Each number is 128 + 32 x the weight over its row's rms, rounded and kept within 0 to 255. Layers, rows and columns count from 0. The size above them is the row's rms in percent of the matrix's.

# layer 7 MLP down (transposed), 1600x320, rms 0.0983, rows 116-158, columns 240-319
size [101 108  92  93 127 113  94 110  86  95 114  97 102 114 102  86  88  89 108  99  92 102  84 101 124 123 101  86  92 114  98  97 106 112 110 107  93 109 111  97  97  98  90]
[[105 180 151 159 112 148 126 149 124 132 119 145  75  96 161 118 143  97 116 138  90 135 155 130  91 146 143  10 146 118 185 129  88 166 120 126  96 129  77 156  81 124 102 109 114 161 115 210  88 147 193 153 140 182 148  71 123 123  84 153 153 114 180 120 135  91  99 133  69 140 152 169 159  86 122 152 169  56 166 162]
 [155 116 144 168 164  93 118 123 111 177 125 138 140 104  85 133 130 116 159 116 150 197 208  95 106 146 167 142 145 104 175 149 111 195  81  75 137 131 123 116 159 127 140 102 121 139 181  81 142 146  91 111  94 121 141 137 125  90 114 108 136 168 145 141 149 108 188 124 100  93 127 103 139  84 158 147 143 144 129 114]
 [155 182  42  40 165 126 137 125 177 127 163 118 130 125  94  86 107 129 119 218  80 192 107 154 114 108 172 191 144 101 152 118 154 116 143 118 105 140  74 139 112 125 104 106 159  97 132 123  95 186 145 136 144  90  99  97 139 133 160 154  80 115 148 148 137 108 175 165 167 105 118 104 106  86 150 101 164 139 130 124]
 [151 153 152 109  63 174  87 109 130 146 121 150 184  93 100 130 177 173 145 139 147 209 133 130 144  82 124 108 120 121 124 104 110 103 137  61 117 160 134 104 105  88 131 133 151  80 150 139 212 167 140 111 168 168  71 129 149 125  97 114 170  92 109 155 158 103 101 164  98  92  79 163 127  97 142 128 143 132 173 126]
 [153  86 102  76  70 154 141  70 105  92 123  88 162 107 149 106  86 140 154 102 118 104 139  79 143 107 128 133  89 167 153 125 158 188 136 118 128 157 145 102 147 138 123 162 160  85 106 145 145  87 122 154 170 143 151 121 157 124 126 141 119  93 115 130 125 130 111 165 172 105  71 122 111 107 114 168 110 111  84 107]
 [166 115 118 206 158 103 171 152 131 113 114 106 145 149 149  64 117 142 115 150 125 114 114 166 194 142  86  90 129 118 121 144 129  90 144 128 118 108 120 185 153  76 177 118 108 132 164 129 133 123  47 124 126 165 131 150  82 201 100 107  85 103 139 170  98 174 132 118 134 153 141 206 105  66  85 149 127 132 177 203]
 [130 154  86  70 140 108 119  83  82 104 179 145 172 111 121  77 136 126  98 140  95 115  98 104 163 136 137 154 162  99 173 131 148 149 215 137 107 161 134 130  95 100 122 170 167 135 181  96 159 112 152 155 129 143 120 128 173 176  53 204 135 119 133 130 128 196 143 189 133 139 124 175 151 104 152 188 147 130 111 125]
 [137 110  92 198 140  85 206 162 114 138  98 132 129 118 120  90  96 140 176 142 144 168 127 109 167 129 115 165 124 149 117 157 123  44 148 142  99 109 159  85 119 105  94 146 142 135 107 176 188 155  71 125 139 172 100 149 134 137 127 153 129 119  88 139 205 137 130 129 153 118 102 163  82  80 153 128 118  99 113 101]
 [125  99 161 111  87  80 168 180 204  95 146 107 160 119 165 124 106 109 129 120 145 112 140 145 175 105 142 254 133  73 135 110  44  88 130  93  90 128 135  36 110 126 206 155  75  98 119 108 112  92 145 138 158 144 136 151 125 105 136 163  96 134 115 143  44  79 127 156 146 149 115 131 125  93 103 111 179 134 123  96]
 [128 147 135  86 100 135 133  98 126 120 149 109  84 106 125  71 108 150 197 105  97 117 169 147 137 188 112 114 106 185 119  61  92 129 134 145 127  87 172  94 122 145 178 123  90 134  95 134 123 149 130 133 107 188 193  91 147  81  95 181  96 134 157 141 101 186 120 137 116  85 100 149  97 159  63  45 127 117 182 127]
 [102 160  53 195 138 106 162 135  71 156 120 102  91  87  87 172 120  99 109 116 147 132 136  87 117 168  86  20  98 110  65 136 137 181  90 128 114 107 104  87 170 126 168 156 121  90  88 152 106 158 173 106 129 143 119 101 102 124  99 123 161 124 113  98 153 191  95 131 139 157  88 148 184 101 161  80 128 114 140 137]
 [160 113 174 103 128 136 120 180 117 185  68 117 104  47  86  73 127 163  73 146 165 141 168 134 121  69  77 190  89 106 136 113 168  98 100 153 136 150  97 133 133 141 143 156  72  53 147  58  88 115 139  83  83 150 107 117  80 179 152 107 119  92  77 137 124 153 120  78 177 115 179 115  88 167 116 113  64 173 139  96]
 [146 147 164 132 105 142 121  86 150 133 143 175 116 127 135 135 142  96 122 158 159 125  86 165 118 173 124 182 116 133 152 169 126  89 133 111  12 142  96 185 104  84 106  87 153 101 126 111 141  89 102  96 218 191 123 109 203 172 168 164 175 133  99 134 127  94 105 124 127  99 134  98 112 110 177 116 145  80 143 138]
 [ 83 157  89 102 146 136 171 141 137  83 125 111 151 151 165 178 125 132 169 130 130 124 128  92 101 131 134 204  80 154 127  62  96 134 146 164 161 145 129 100  87 122 164  88 108 208 129 112 132 139 110  79 179  89  99 111 152 146 145 110 158 144 143  93 166 130  85  90 173 140 178 136 109 171 125 143  92 101 124 111]
 [161 108 124 117 187  99 102  98 113 166 108 127 109  98 146  94 104  58 153  93  93  92 127 109 158 160 126 164 120 113 111 117 143  98 113 146 133 147 151 151 157 151 128  94  68 121 185 124  88 133 111 126  97  90 144 123 125 186 127 122 170 104 137  96 126 120 104  74 144  92 103 116 124 179 151  81 145 136 190 156]
 [131 124  67 157 102  76  70 122 152 159 135 112 151 149 127 156  65 125 112 108 187 114 130 100  94 214 114 146  94  97 149 163 158 117 105 162 176 152  86 152  87  75 107 155 150 122 107 104 177 126 132 145  97 157  90 109 130 176 144 116 155 112 157 141 114 158 117 119 141  99 156 133 122 151 162 150  84 148 146 193]
 [138 146 111 146  92 138 135  81 147 116 122 113 148 125 108 182  87 123  93 129 133 142 130 149  97 137 197  25 127 152  91  96 149  63 174 181 147 134 150 158 100 140 127 214 120  40 155  81 130  71 142 110  35 148 161  87 135 148  71 117 105  90  96 180 175 133 135  80  96  36 156 161 158 156 112 148 165 168 105 102]
 [154 138 109  71  99 122 143 127 122 207 129 168 156 139 162 113 131  85 131 153 149  92 142  84 112 115 159  53 114 107  99 115  85 168 161 115 172 144 129 129 202 126  88 101 126 117 161 131 145  90 121 138 144 141 140 128 140 153  44 170  92 168 164 161 121  66 123 109 118 150 121 102  98 147 127 132  89 116 123 162]
 [216 166 114 152 172 149  72  75 134 165 110  86 137 132  86 107 127 153  65  63 165 125  94 131  79  88 107 162 120 147  72 101 168 140 169 147 141 140 109 172 142 133 145 118 167 111 141 123 130 140 121  87 102 119 137 131  92 124  68 204 149 114 133 147 130 165 128 126 144 142  94 105  65 197 144 117 130 177 157  79]
 [116 121  92 110  98 137 157 148 155 133 136 156 102  63 126 158 117 102 158 169 155 165 128 156 117 112 132 189 177 113 134 171 127 120 154  77 125 109  88 120 105 166  93 153 158 193  99 196 116 106  87 148  93 134 141 117 167  65 145 119 156 168  89 145 135 166 159 182 155  67 136  65 171 143 112 132 190 121 160 114]
 [143  96 139 145  92 147 154  99 104 147 114 123 135  73 176 120  58 129 122 152 103 167 189 151 232 143  91 136 131  80 166 173 135 118 167  92  73 132 140 105 138 194 151 105 112  77  98 103  76 118 128 158 122  70 129 137 174 186 154  83  81 168 124 138 133 174  91 106 132  69 126 115 167  89 130 125 127 145 148 151]
 [ 71 138  83 127  91 183 148 129 128  97 111 108 145 134 120  46  56 105 175  76 100 128 146  77 151 151 182 175 136 156 126 146 132 149 153 156 128 114 112 144 181 148 116 149 133 123 161 132 101 112 130 181 163 115 133 138  75 135 106  79 135 162 105 145 185 133 140 130 124 159  99  24 121 151 115 109  78 182  77 128]
 [121 131 116 113 125 113  53  88  99 119 124 151 133 143 142 104 149  90  90 181 148 121 189  99 165 148 141 133 145 157 175  72 152  94  66 103  91 155 126 147 116 136 104 159 113 113 183 107  90 167 153 159 139 153 149  92 119 104  57 132 146 150 117 149  68 157 156 138 138 124 167 182 145 144 193 100  99 147 155  79]
 [126 105 183 160 137 186 163 118 155  80 129 160 144 130 159 116 104  92 101 157  84 133 125  89 106 147 163 147 108  98 158  72 129  90 107 118 124 140 145 134 160 115 144 185 122 156 145 185  80 157 131 108 129  96 128  90 107 110 169 116 120 144 107 168 134  65 141 166 157 134 130  83 151  65  91 125 155  97 105 117]
 [127 163 110 133 129  68 147  86  99  68  94 147 123 125 106 113 116 145 103 172 108 152  86 220 108 158  84 140 138 131 117 175  95 111 143 144 121 145 136 179 137 138 165 133 143 105 140 201 117  97  86 140 112 184 120 131 105  94  98 179  96 175 135 149 124 131  93 100 137 111 154 140 116  68 109 203 141  70 113 230]
 [177 179 107 108 128 157  47 116 131 100 136 196 106 147 148 109 145  91 110 125 112 128  86 150 151 121 111  66  70 123  94 140 122 181 182 131  72  97 138 128 120 129 101 155 160 138  52 179 145 117 167 162 133 101 154 166  88 122 126  88 160 152 137 148 185 122 133 120 101 144 132 134 139  69  67 162 130 174 148 115]
 [132 101 111 111 186  89 130 155 109 154 117  97 117 174 108 135 103  74 116 128 117  66  57 159 146  97 161 174 165  67 175 127 129 113 155  62 143 133 157 120  44  85 129 175 139 133 155 188 101 127  88 108 158  78 101 187 102  97 149 159 146 140  93 168 183 105 135 159  97  91 161 124 156 121 111 187 103  93 123 161]
 [ 90 151 124  71 144 104 139 119 143  82 147  77 103 153 128 162 137 190  58  88  98 131 142 136 117 141 124 143  59  92 141 182 128 162 138 154 147 135  69 174 157 121 181 124 119 164 118 125 124 112 127 151 114 124 157  56 150 142 133 144 158 127 155 113 122 162 113 116 137 178 123 186 152  72 141 132 123 126 144 104]
 [ 87 131 186 143  58 117 193 123 101 117 152 135 135 126  74  99 146 125 127  84 149 110 191 114 145 129 121 145  85 135 147 112 165  66 132 154  95 101 120  84 100 116 156 121 146 167 116 171 169  95 179  84 118 108 123 110 107 138 128 139  88  86  97 162 127 107 151 108 174  98 107 138 136 123  33 174 127 105 166  93]
 [145 135 160 122 144 105 126  56  72 130 113 152 135 206 151  87  65 163 131 131 176 134  91 141 114 155 106  60 182 119 135 109 161 105 194 130 101 185 149 111 175  99 134 131 145  84 115 183 180 148 127 111 145 117 142  95 148 179 125 188 142 152 139 104 146 153 145  97 161 110 119 122  96 117 103 165 156 161  89 151]
 [127 159  61 152  95 145  94 194  62 107 109 141 112  61 160 109 198 180 136  70  51 119 112 155 185 164 146 145 177 111 132 180 110 110  83 156  92 126 119 115 117 150  97 135 163  96 190 144 145 173 130 126  91 174  98 111 186 175 152 104 144 121 116 171 149 164  92  82 104 121  51 104 130 117 121 157 150 147 127 128]
 [ 69  81 156 144 113 137 126  97 145  90 138 160 157 170  82 198 130 112 125 140  96 138 117 100 108 106  99 205 148 166 110 128 112 112 169 149 123 170 125 106 124 139 178 121 121 109 131  84 123 113  97 117 166 102 122 164  71 141 132 123 135 115 168 154 113 102 146 151 146 230  87 116 158 120 105 134 116 111 149 155]
 [114  79 123 146 152 133  93 174 130  78 129 103 114 150 117 106 171  84 122  83 107 125  89 114 109  84 161 205 121  94 144  81 107 106 106 193 184 112  66 111 142 153 203  87 115 219 182  96 124 111 152 200 161 112 153 143 102 168 148 149 182  97 111 110  98 131  99  94 140 144 126 135 203 149 114 117 153 181 126 115]
 [147  39 177 122 142 125 172 117 134 141  96 165 103 145 144  62 141 164 157 141 131 124 128 150 135 135 151  86 173 154 138 170 169 118 161 209 147 147 129 136  85 158 189 174 172 182 170 151 117  76 136  96 177 201 119 180 170 116 130 102  31 118 143 101  61 122 164 186 155 109 120 126 137  90 141 144 117 136 100 119]
 [139  99 125  59 156 109 110  74 133 167 118 138 103 125 156 120 138 166 123 155  95 172 137 115 144  99 144 169 149 104 143 126 177 151  87 148 143 112 114 190 134 117 116  92 202 145 126 139 122 117  98 146 154 123 127 162 127 113 115 192  89  75  98  83 191 118 197 143 123 135 158 115 119 140 149  99  69 138 165 140]
 [126 129 168 109 107 140  57 141 190 130 195 129 131 121 116 106  99 129 138 152 156 141 129 154 143 106 118 184 188  75  65 203 146 109 196 144 105 151 109 169 101 144 206 172 134 135 100 102 163 132  95 128 102 129 126 126 160 161 107 118 189 158 122 145 161 108  83 114  88  97 115 103 121 117  95 122 141 148 176 130]
 [135 168  92 122 111  59 128 108  96 181 193 110 148 160 164 107 105 118 107 117 124 173 161 135 130 146 152 147 105 108 160 142 168 111 169 108 125  66 159 144  81 119 118  72 110 140  79 161 147  87 158 127  92 149 197 142 128 149 134 184  78 117 160 147 113 157 108 152 136 121 128 131 166 135 142  96 135 161 108 205]
 [ 75 116 141 102 107 140 105  98 147 147 101 167 133 131  84 145 169 175  97 136 123 112 124 164 131 126 126 167 128 153 157  98 111 124  98  98 123 108 126 167 120 186 100 165 159 123 139 106  68 158 109 142 209  67 146 152 169 146 142 108 118 137 104 102  73 133 165 109 129 103  97 116 138 173 133 163 107 153 139 137]
 [146 106 111 150 109 126 107 100 141 132  82  93  84 144 153 110  88 116 113 113 141 124 182  91 145 138  90 134 145 140  83 139 164 138  99 116 116  86 154  99 153 114  93  87  85  93 152 159 205 133 136 192 162 156  95 175 108 153  91 117 121 133  66 111  78 133 102 229 156  80 149 161 166 136 151 143  97 125  85 135]
 [154 119 118 114 116  99 128 139 173 168 106  77 106 190 102 132 173 167  74 121 148 147 176  89  47  60 184 177 116 108 161  83  49 178 157  96 144  93 112  86 134 104 105 122 160  83 141 137 115 116 186 107 110 138 131 136 202 131 165 103  97 163 136 102 130 140 121 135 139 150 154 141 147 149 105 124 178 125 130 132]
 [191 200  90  84 109 136 131 133 144 122 113 125 182  91 135 105 172 128 172 104 121  89 109  88 153 155 146  30 109  64  67 111 150 146  92 119 145 128 107 136  89 117 155 110 130 122 163 101 112 163 153 128 150 164 128 151 173  84 138  74  89 104 148 124 160 221 106 181 132 112  74 123 104 147 158 174 123 192 142 117]
 [105 106 140 116 147 146  73  43 150 147 106 130 146  94 139 172 130 148 106 137 159 115 161 101 118 119 160 122  86 123 149 126 156 133  92 124  98 133 153 164 151 116 124 164 124  70  80 131 126 149  93 109 155 182 179 143 149  91 107 122  96 103 103 118 165 166 216 114 167 164  99 119 106 166  99 100 103 139 118 119]
 [123 102 162 168 108 123 171 122 190 115 127  91 127 106 168 166 108 200 157 104 144  78 158 114  61  92 158 191 127 160  92 155  71 104  98 130 170 134 129 153 110 126 164  77 129 166 148 153 141 116  42 153 155 150  74 186 140 108 131 121 127 152 123 138 103  88 136 136 125 183 197 146 137 129 137 164 193 112 146  96]]
# layer 7 MLP up, 1600x320, rms 0.106, rows 117-158, columns 240-319
size [112  99 100 116 108  95  90  89 101 107 101  98  97 107  89  96  94 105 103  95 103  85 106 106 103  97  91 100 110  99 100 108 113 107 105 100 107  95  93 106 103  99]
[[173 122  96 125 147 160  71 106  95 111 146  88  99  91 107 147  56 121 116 118 164 114 163 161  63 116  84 122 146 130 124 117 213 141 180 123 161 138  68 150 121 107 154 148 136 140 157 128  72 213  75 187 122 113 109  74 107  72 171 135  64 221 104 136 157 133 124 161 132  74 114 171 187 124 144  70 158  88  94  98]
 [150  94 115 150 147 140  67 144 130  57 127 143 133 106 162 118 143 176  75 152 175 105 138 127 163 157  73 154 175 137 169 153 136 123 114 174 145 153  83 147 138  92 185 131 127 112 146 136 117 185 123  98 141 186 122 125  70 110 144 131  73 105 148 159 145 157 154 155 150 103 118 175 123 183 146  90 115 123 147 182]
 [130 135 185 137 163 128 149  94 100 162 112  94 145 130 161 153  60  72 147 127  98 148  84 124 151 179  70 107 102 125 148 152 152 191 149 131 102 114  93 150 145  99 139  59 166 147 127 179 125 151  82 121 159 114  90 102 133 139 134 163 165 142 130 125 213 182 112  94 123 183  54 148  95 139 157 119 189  73 105 116]
 [146 135 108 165 141 103 115 166 123 151 204 141  85 114 104  73 144 177 173 146 155 192 169 108  75  72  99 137 120 145 133 167 148 154 113 171 130 178  94 104 118 145 114 123 187 112 120 114 106  78 120 146 117 137 114  93 157  90 117 133 135 144 154 156 119  83 157 150  93  49 145 153  95 119 132  67 155 192 119 115]
 [139 160 155 109  60  92 140 165 114 155 152 108 150 149 105 115  88 169 141 136 148  79 110 128 135 150  73 142 173 126 134 147 102 118 103 182 136 151 111 138 140 112 160 168 161 119 150 169 108 136  64 103 134 140 114 160 155 110  87 126  83 119 176 195  82 158 110 163 163  84 187 151 131  88 171 148 167 146 158  91]
 [144 154 116 105  89 131  97 141 165  92 109  86 114 147 141 153  93 155  66 161 141  96 142 124  64 118 134 136 142 101  85 131 150 135 179 150 103 103 123 126 149 133  84 112 143 166 185 193  91 119 120 128 125 189 115 120 126 114 184 128 180 132 147  88 179 116 198 114 149 138 182 106  95 119  89  46 116 114 128  68]
 [ 98 111 143 118 156 114 144  90 107 102 141 196 120  34 118 149 128 104 147 140 105 161  62 142 143 135 157 201 125 162 147 172 132 149 148 144 100  94  82 115 106 143 114 137 144 145 199 109  84  96  90 128 153  94 148  95  95  68 136 100 135 193  83 100  87 105  55  86 125 145  94 121 131 177 135  86 173  71 117 160]
 [159 130  77 137 196 173  98 114  62 142 125 163 115 146 124 120 147 112 155 202  67 157 126 166 124 124 158 103 148  99 135 142 186 201 191 163 146 108 118 183 151  73  91 109 137 133 157 121  86 106 120 117 153 160 174 122 153 161 105 152 114 116  86 132 177 139  82 128 109 108 130 104 130 116 141 100 148 154 131 105]
 [151 186 106  99  90 125 171 114 161 131 133 167 147 101  63 175  55 228  59 187 141 128 108 108 171 160 131 129 154 146 135 113 148 159 124 174 127 112 110 187  70 134 140 210  81 165 131 145  70 161 132 106 149 131 133 130 161 135 126 137 102 111 162 127 135 135 166 145 154 157 149  68 148  84 149  55 149 137  72 112]
 [154 137  76 137 162 106 108 150 154 111 120  92 158 118  90 101  95 204 140 176 152 108 138 107 106 129 123 155 149 119 115 146  44 151 117 175 147 176  59 149 143 102 122 213 127 133  90 117 128 169 184 110  90 117  65 121 151 152 164 174 106 107 109 131 101 131 129 162 116 123 136 169 155  76 143 125 120 115 137 118]
 [ 88 181 157 102 202 114  96 140 175  68 113 162 123 138 114 123  98 132  82 129 163  78  76 127 157  81 153 162 122 167 118 111 109 176 165 151 108 133 143 156 169 155 116 131 125 145 109 143 158 123 122 120 171 143 152  83 107  92 140 124 118 122 119 192 101 110 158  99 137 159 104  71 115  89 152  99  99  92 130 141]
 [111 123  91 164 117 135  93 120 107 164 152 150 112  94 109 152 154 111 126 125 137 144 119  90  77 187 125 162  92 121  56 160  88 168 131  95 109 128  99 166  82 132 125 114  72 106 171  98 108  77 159  82  66 128 129 176  96 100 154 168 118 135  86 167  89 113 147 132  98  84 199 113 172 167 133 113 183 164 136 173]
 [104 100 130  93 145 119  63  57 121 130  99 176 146  84  87  81 100 112 104 139 144 137 173 169  83 174 133 170 139  55 122 218 129 135  76 116  95 125  91 146  81 107 106 132 172 167 178 137 108  74 109 191  68 119  83 120 130 107 165 133  97 120 162 172  98 124  86 149 156  58 137 116  92 150 152 127 117 122 157 132]
 [ 99 178  57 138 118  64  97 115 164 134 180 168 113  79 134 153  93 156  89 134 170 138 121 147 113  67 157 148  75 136 156 138  73 163 142 144 141 133 120 128 101 122  84 134 157 157 162 131 107 111 128 183 150 170 174  82  82  86 189 147 134  90 102 138 129  78 151 122 153 139 119 118 154 117 111 127 169 169 111 102]
 [119 149 153  98 168  63 176 115  87 117 176 119 163 122 148 105 151 135 199 118 191 149  85 108 127  50 133 154 154 138 110 152 106 151  82 103 108 183 125  64 114 194  74 126 170 113 178 120  79 190 135 123 160  80 124 152 160 118 162 127 173 132 109 181 153 112 121  82  94 187 181 114  85 151 111 104 118 120  82 144]
 [108 208 169 119 130 132 145 114 117 170  82  71 146 165 109 126 158 167 120 144 155 123 159 101 105 162 127 114 112 119  91 135 189 114 140 141  96 148 115 108 128 123  83 102 158 119 167 117 120 120 128 109 143 171 105 126 136 207 169 159 133 157 131 136 107 119  78  57 110  81 160  81 114 126 175 107 121  97 124 180]
 [136 111 166 143 110 206 138 123  86  95 166  94 126 111  56  94 111 138 161 105 176 202 101 123 142  92 168 136 122 131  91 117 126 150 106 172 102 119 138 135  72 120 137 191 107 113 135 142 115 145 168 112 168 124 123 130 144 188 170 128 174 134  85 143 148  94 155 168 127  79 119 158 114 164 109  84 167 106 105 118]
 [102 149 154  62 102 145 103 167 122 112 129 146  63  90  98 128 145 107 138 112 122 112 100 102 180 163 133 161 212 123  98 179 104 141  60 113 119 143 139 111  68  93 106 132 147 191 173 120 125 116 158  75 143 139  46 102 121 132 168 141 153 149  98  74 188 106  65  80 136 126 131 170  82 123 119 138  94 123 163 142]
 [167  59 172 114 131 148 121 146 187 132 128  78  74 170 151 134  89 159 105 150 168 119 188  78 155 171  78 136 127  98 110 188 159 151 102 138 157 129 124 124 105 110  96 178 194  86 105 148  82  80 137 169 101  84 113 144 169 164 149  94 125 101 136  84 101  89 175 180 139 167 143 129 122 178 166  67 132 105  43  73]
 [107 100 116 149 102  91  94 123  97 104 127 117 149 117 143 172 148 159 187 122 141 149 113 131  94 117 178 116 163 112 116 116 133 107 111 172 146 201 108 115 135 132 124 103 182 119 160 150 142 196 130 113 184 172 128  89 152  77  69 223 100 130 161 141  95  80  60 157 141 122 114  84 130 144 156 142 154 145 116 151]
 [145  81 130 145 176 162 112 187 126 136 147 157 101 139 130 132 109 110 165 159 125 114 108 150 172 177 109 174 150 128 135 122 137 108 157 166 151  87  96 161 142 128 127 145 175 122 212 130  86 110 108 129 146 100  86 119 133  78 156 108  95 148 153 167 167 133 119  93 126  76 118 115 144 110 126  63 109 121 109 139]
 [ 92 126 196 114 100 130 146 148 146  93 117  68 162 120 118  99 113 208  95 137 183 115  90 118 106 110  77 111 162 112  84 159 176 109 166 145 144 134  85 162 168 119  95  97 107 125 176 185 126  93 119 130 169 114  84 136 153  80 170 137 101 177 117 125 168 114 103 130 128 125 158 118  98 124  89 155 156 110 100 134]
 [212 112 111 110 129  80  92 102 154 141  99 161 115 120 165 120 147 106  78 161 124 175  97 107 154 135  73 150 164 140 155 148  71  97 100 144 115 159 117  91 122  88 153 101 107 151  95 127 133 118  62 143  89 141 124  97 131  93 163 162 183 165 135 189  96  63 129 109 165 105 121  89 120  85 153  90 126 137 144 137]
 [144 143 142 127 127  62 148 171 141 130 160 129 108 125 107 147 128 140 180 154 153 130  58 157  91 167  99 143 183 140  94 158 123  89  94 139 106 109 103  95 138 144 151 160 168 111 110 132  69 167 132  99 158 146 113 129 141  88 111 186 126 151 132 132  87 109  59 135 114 137 130 109 136  97 113 146 158 128 121 143]
 [165 168  68 138 129  77 114 153  99  85 112 130 104 128 100 127 136 160 139 138 115 157  99 142  64 127 140 150 166  81 109 120 170 136 138 175 142 120 111 124  79  88  99 195 179 143 100 121  73 119  92 112 166 159 120 116 194 140 149 102 164 106 120 172 149  80  79 111 123 157 100 140 121 123  80 150 111  56 123 131]
 [133 131 175 143  98 146 147 137 127 109 145 136 169 140 114  94 127 158  86 124 152 150  96 136  87  58 109 145 126 146  91 151 119 161 127 163 109 104 117 104 154 155 155 184 120  75 115 114 112 102 126 117 124 154 137 125 159 129 102 135 137 169  97 187 147 119 103 159  99 137 111  83 124 140 100 123 118  93 140 159]
 [147 120 116  97 124 140  82 182 126 123 121  87 137 117 114  73  91 153 106 178 214 105  93 191 167 137  26 140 139 157 128 134 106 155 113 138 154 165 121 150 189 112  52 190 112 126 164  67 112 158 165  91 103 124  98 104 140 130 199 132 122 147 133 104 157 136 135 168  63 124 164 134 161 199 132 150 108 127 177 134]
 [217 129  64  82 180 147 119 157  98 153 111 137 135  83  84  97 132 144 140 146  97 113  94 101 193 129 120 122 118 108  97 115 157 105 147 131 133 170  91 129 119 116 107 157 142 160 142 142 166 161  69 154 166 133 153 100 160 115 187 148 145 158 128 134  92 158  96 132 107 163  98  91 161 158 177  69  78  58  98 120]
 [155 137 113 100 182 161  84 104 138 196 168  90 154 133  92 113  83 179  48 107 129  89 148 111 115 137  79 127 114  95 132 188 153 152  99 168 149 102  86  66 211  57 148  99 199 141  96 120  85 162 138 129 146 115  73 146 126 168 139 127 175 138 119 123 114 136  86  59 151 112 116 157 101 135 112 114 164  77  74 200]
 [134  93 164  91 112 128 127 118 138 144 109 110  92 175 146 132  86 149 119 124 145 102 151 123 129 170  73 111 161 124 114 145 110 147 157 155  87 139 100 104 140 130 113 131 136 182 132 116 103  68 173 133 100 113 118  47 146 125 172 160 148 123 170 164 143  76 135 112  99  89 134 135  70 202 211 112 134  40 110 104]
 [ 93 112 141 121 107 104 138  62 145 114 130 134 182 102  85 105  44 114 121 105  93 171 119 131 145 207 109 126 130 130 107 166 135 134 117 134 154 154 136 119  79 112 175  89 165 137 210 107  97 130 164 134 183 178 106 150  92  95 153  92 114 140 127 114  95 133 150 113 160 147 154 172 140 151  93  89 106 110 106 101]
 [149 133 145 108 169 217 107 132 159 147 161 175 103 120 142 136 140 134  68 184 137  78 125  85  58  66 147 156 128 102 103 132 132 125 201 156  23 143  51 139 120 115  83 129 162 173 156 145 133  80 171 155 116 150  86  89 117 134 132 182 188 137 196 146 121  86 113 183 125 126  85 135 150 119 122 117 106 122 128 103]
 [127 114 130  65 122 112  62 134  96 123 136 128 127 140  92 136 145 173 135 147 149 152 112 106 130 119  98 155 151 108 138 142 129 181  79 163  83 172 127  78 197 106 147 143 171 200  93 130 132 199 186 153 106 167 130  43  74 119  94 151 141 205  87 145 149 133 147  83 125 104 113 134  76 201 131 163  98 151  91 154]
 [186 116 108 145 168 153  95  61 123 161 130 200 111 115  85  94 132 183  76 140 151 183 143 127  92 164 104 162 125 184 119 113 165 157  84 130 104 144 126 160 145 121 119 135 121 116 144  84  96 123 124 131  99 177  88 112 145  89 129 202 135 122 104 129 116 174 102 188 141  65 123 137 111 183 124 136  96 139  85  83]
 [108 131 107 116  98 134 158  98 118 139 161  92 146  91  80 162  85 149 123 162 191 131 111  97 108 112 170 143 122  91 167 102  93 130 119 186 178 153 132  86  97 142 122 122 118 135  88 109 143  80 129 105 107 117 155  72 126 103 106  81 106 134 101 186 116 174 110 111  97  61 111  91 145 180 161 165 154 190  66 101]
 [139 143 186 155 131 137  99 115 149  84  84 132  86 113 113 100 137 105 155 130 125 125 124 147 111 117 137 133 112 160 147 113 119 164 131 126 153  58  88 139 110 153 133 112 129 169 199 114 124 140 141 226 136 145 139 126 105 104 180 119 205 160 130 197 156 126 108 134  87 142 131 115 114 155 121 117 118 123 164 139]
 [ 90  92 132  31 137 148 113  67 168  79 120 135  85 136  74  76 163 209 122 142 109 156 191 102 140 176 151 147 166  80 121 165 122 141 159 116 149 119 152 175 137 104 117 170 102  89 176 139 111 134 152 101 142 117  74 129  95  79 148 104 178 158 192 118 191  75 107 142 171 143 154 124 134 143 136  86 105 149  89 111]
 [113 105 176  97 104 207 176 152  87  85 100  62  98 163 116  61  78 156 109 144 134 139 149 187  95 115 110 145 142 128  46 132 149 139 118 141  71 143 108 107  77 127  79 132 161 131  89 107 158  53 148 120 121 163  76 113 189  90 155 139 140 135 177 140 134  81 171  95  69 102 140  98 106 104 157 132 113  98  97 121]
 [122 115 139 147 157 191 131 111 120 115 127 174 162  66 113 131  65  56 236 121 166 122 113 193 144 198  88 112 120 116  75 210 171 155 119 128 120 124 104 135 149  84 177 123  98 191 189 142 156 177 111 142 130 136 183 137  90 131 115 146 156 112  67 168 172 123 143  96  99  85 144 173 138 104 145 145 106  92 127 141]
 [144  86 129 144 148 127 112  85 127 153 196 228 129 176 127  98 148 166 106 125 178 114 115  81 103 116 122 109 123 118 169 127 121 157 110 135 140  68 108 117 102  67  73 155 161 145 106 169  94 129 129 109 133 115  89  66 137 140 115 172 135  97 118 121 116  58 186 101 125 132 129 218  84 109 170 125 110 134 160 114]
 [156 141 180 185 146  70  82  46 166 117 129 136  77 133  75  97 120 163 129 151 101 134 104 153 124 212 121 116 163 159 106 184 121 139 103 138 109 138  98 166  98 100  81 142 123 129 185 139 102  99  73 106 155  80  88  79 146 133 173 114 157 210 181  91 164  61  95 150 137 147 112 147 197 118 114 129 150  79 101 141]
 [175  92 125 148 183 118 137 183 130 193 169 108 108 106 100 118  71 179 109 148 181 128  93 154  98 100 146 172 118 183 104 104 165  97  87 174 137  95 114 144 158 116 143  99 156 154 202  95 134  88 127  97 165 124 118 180 162  74 156 129 175 175 193 153  92  78  89 116  92 104  77 143 118 119 176 156 116  70 135 149]]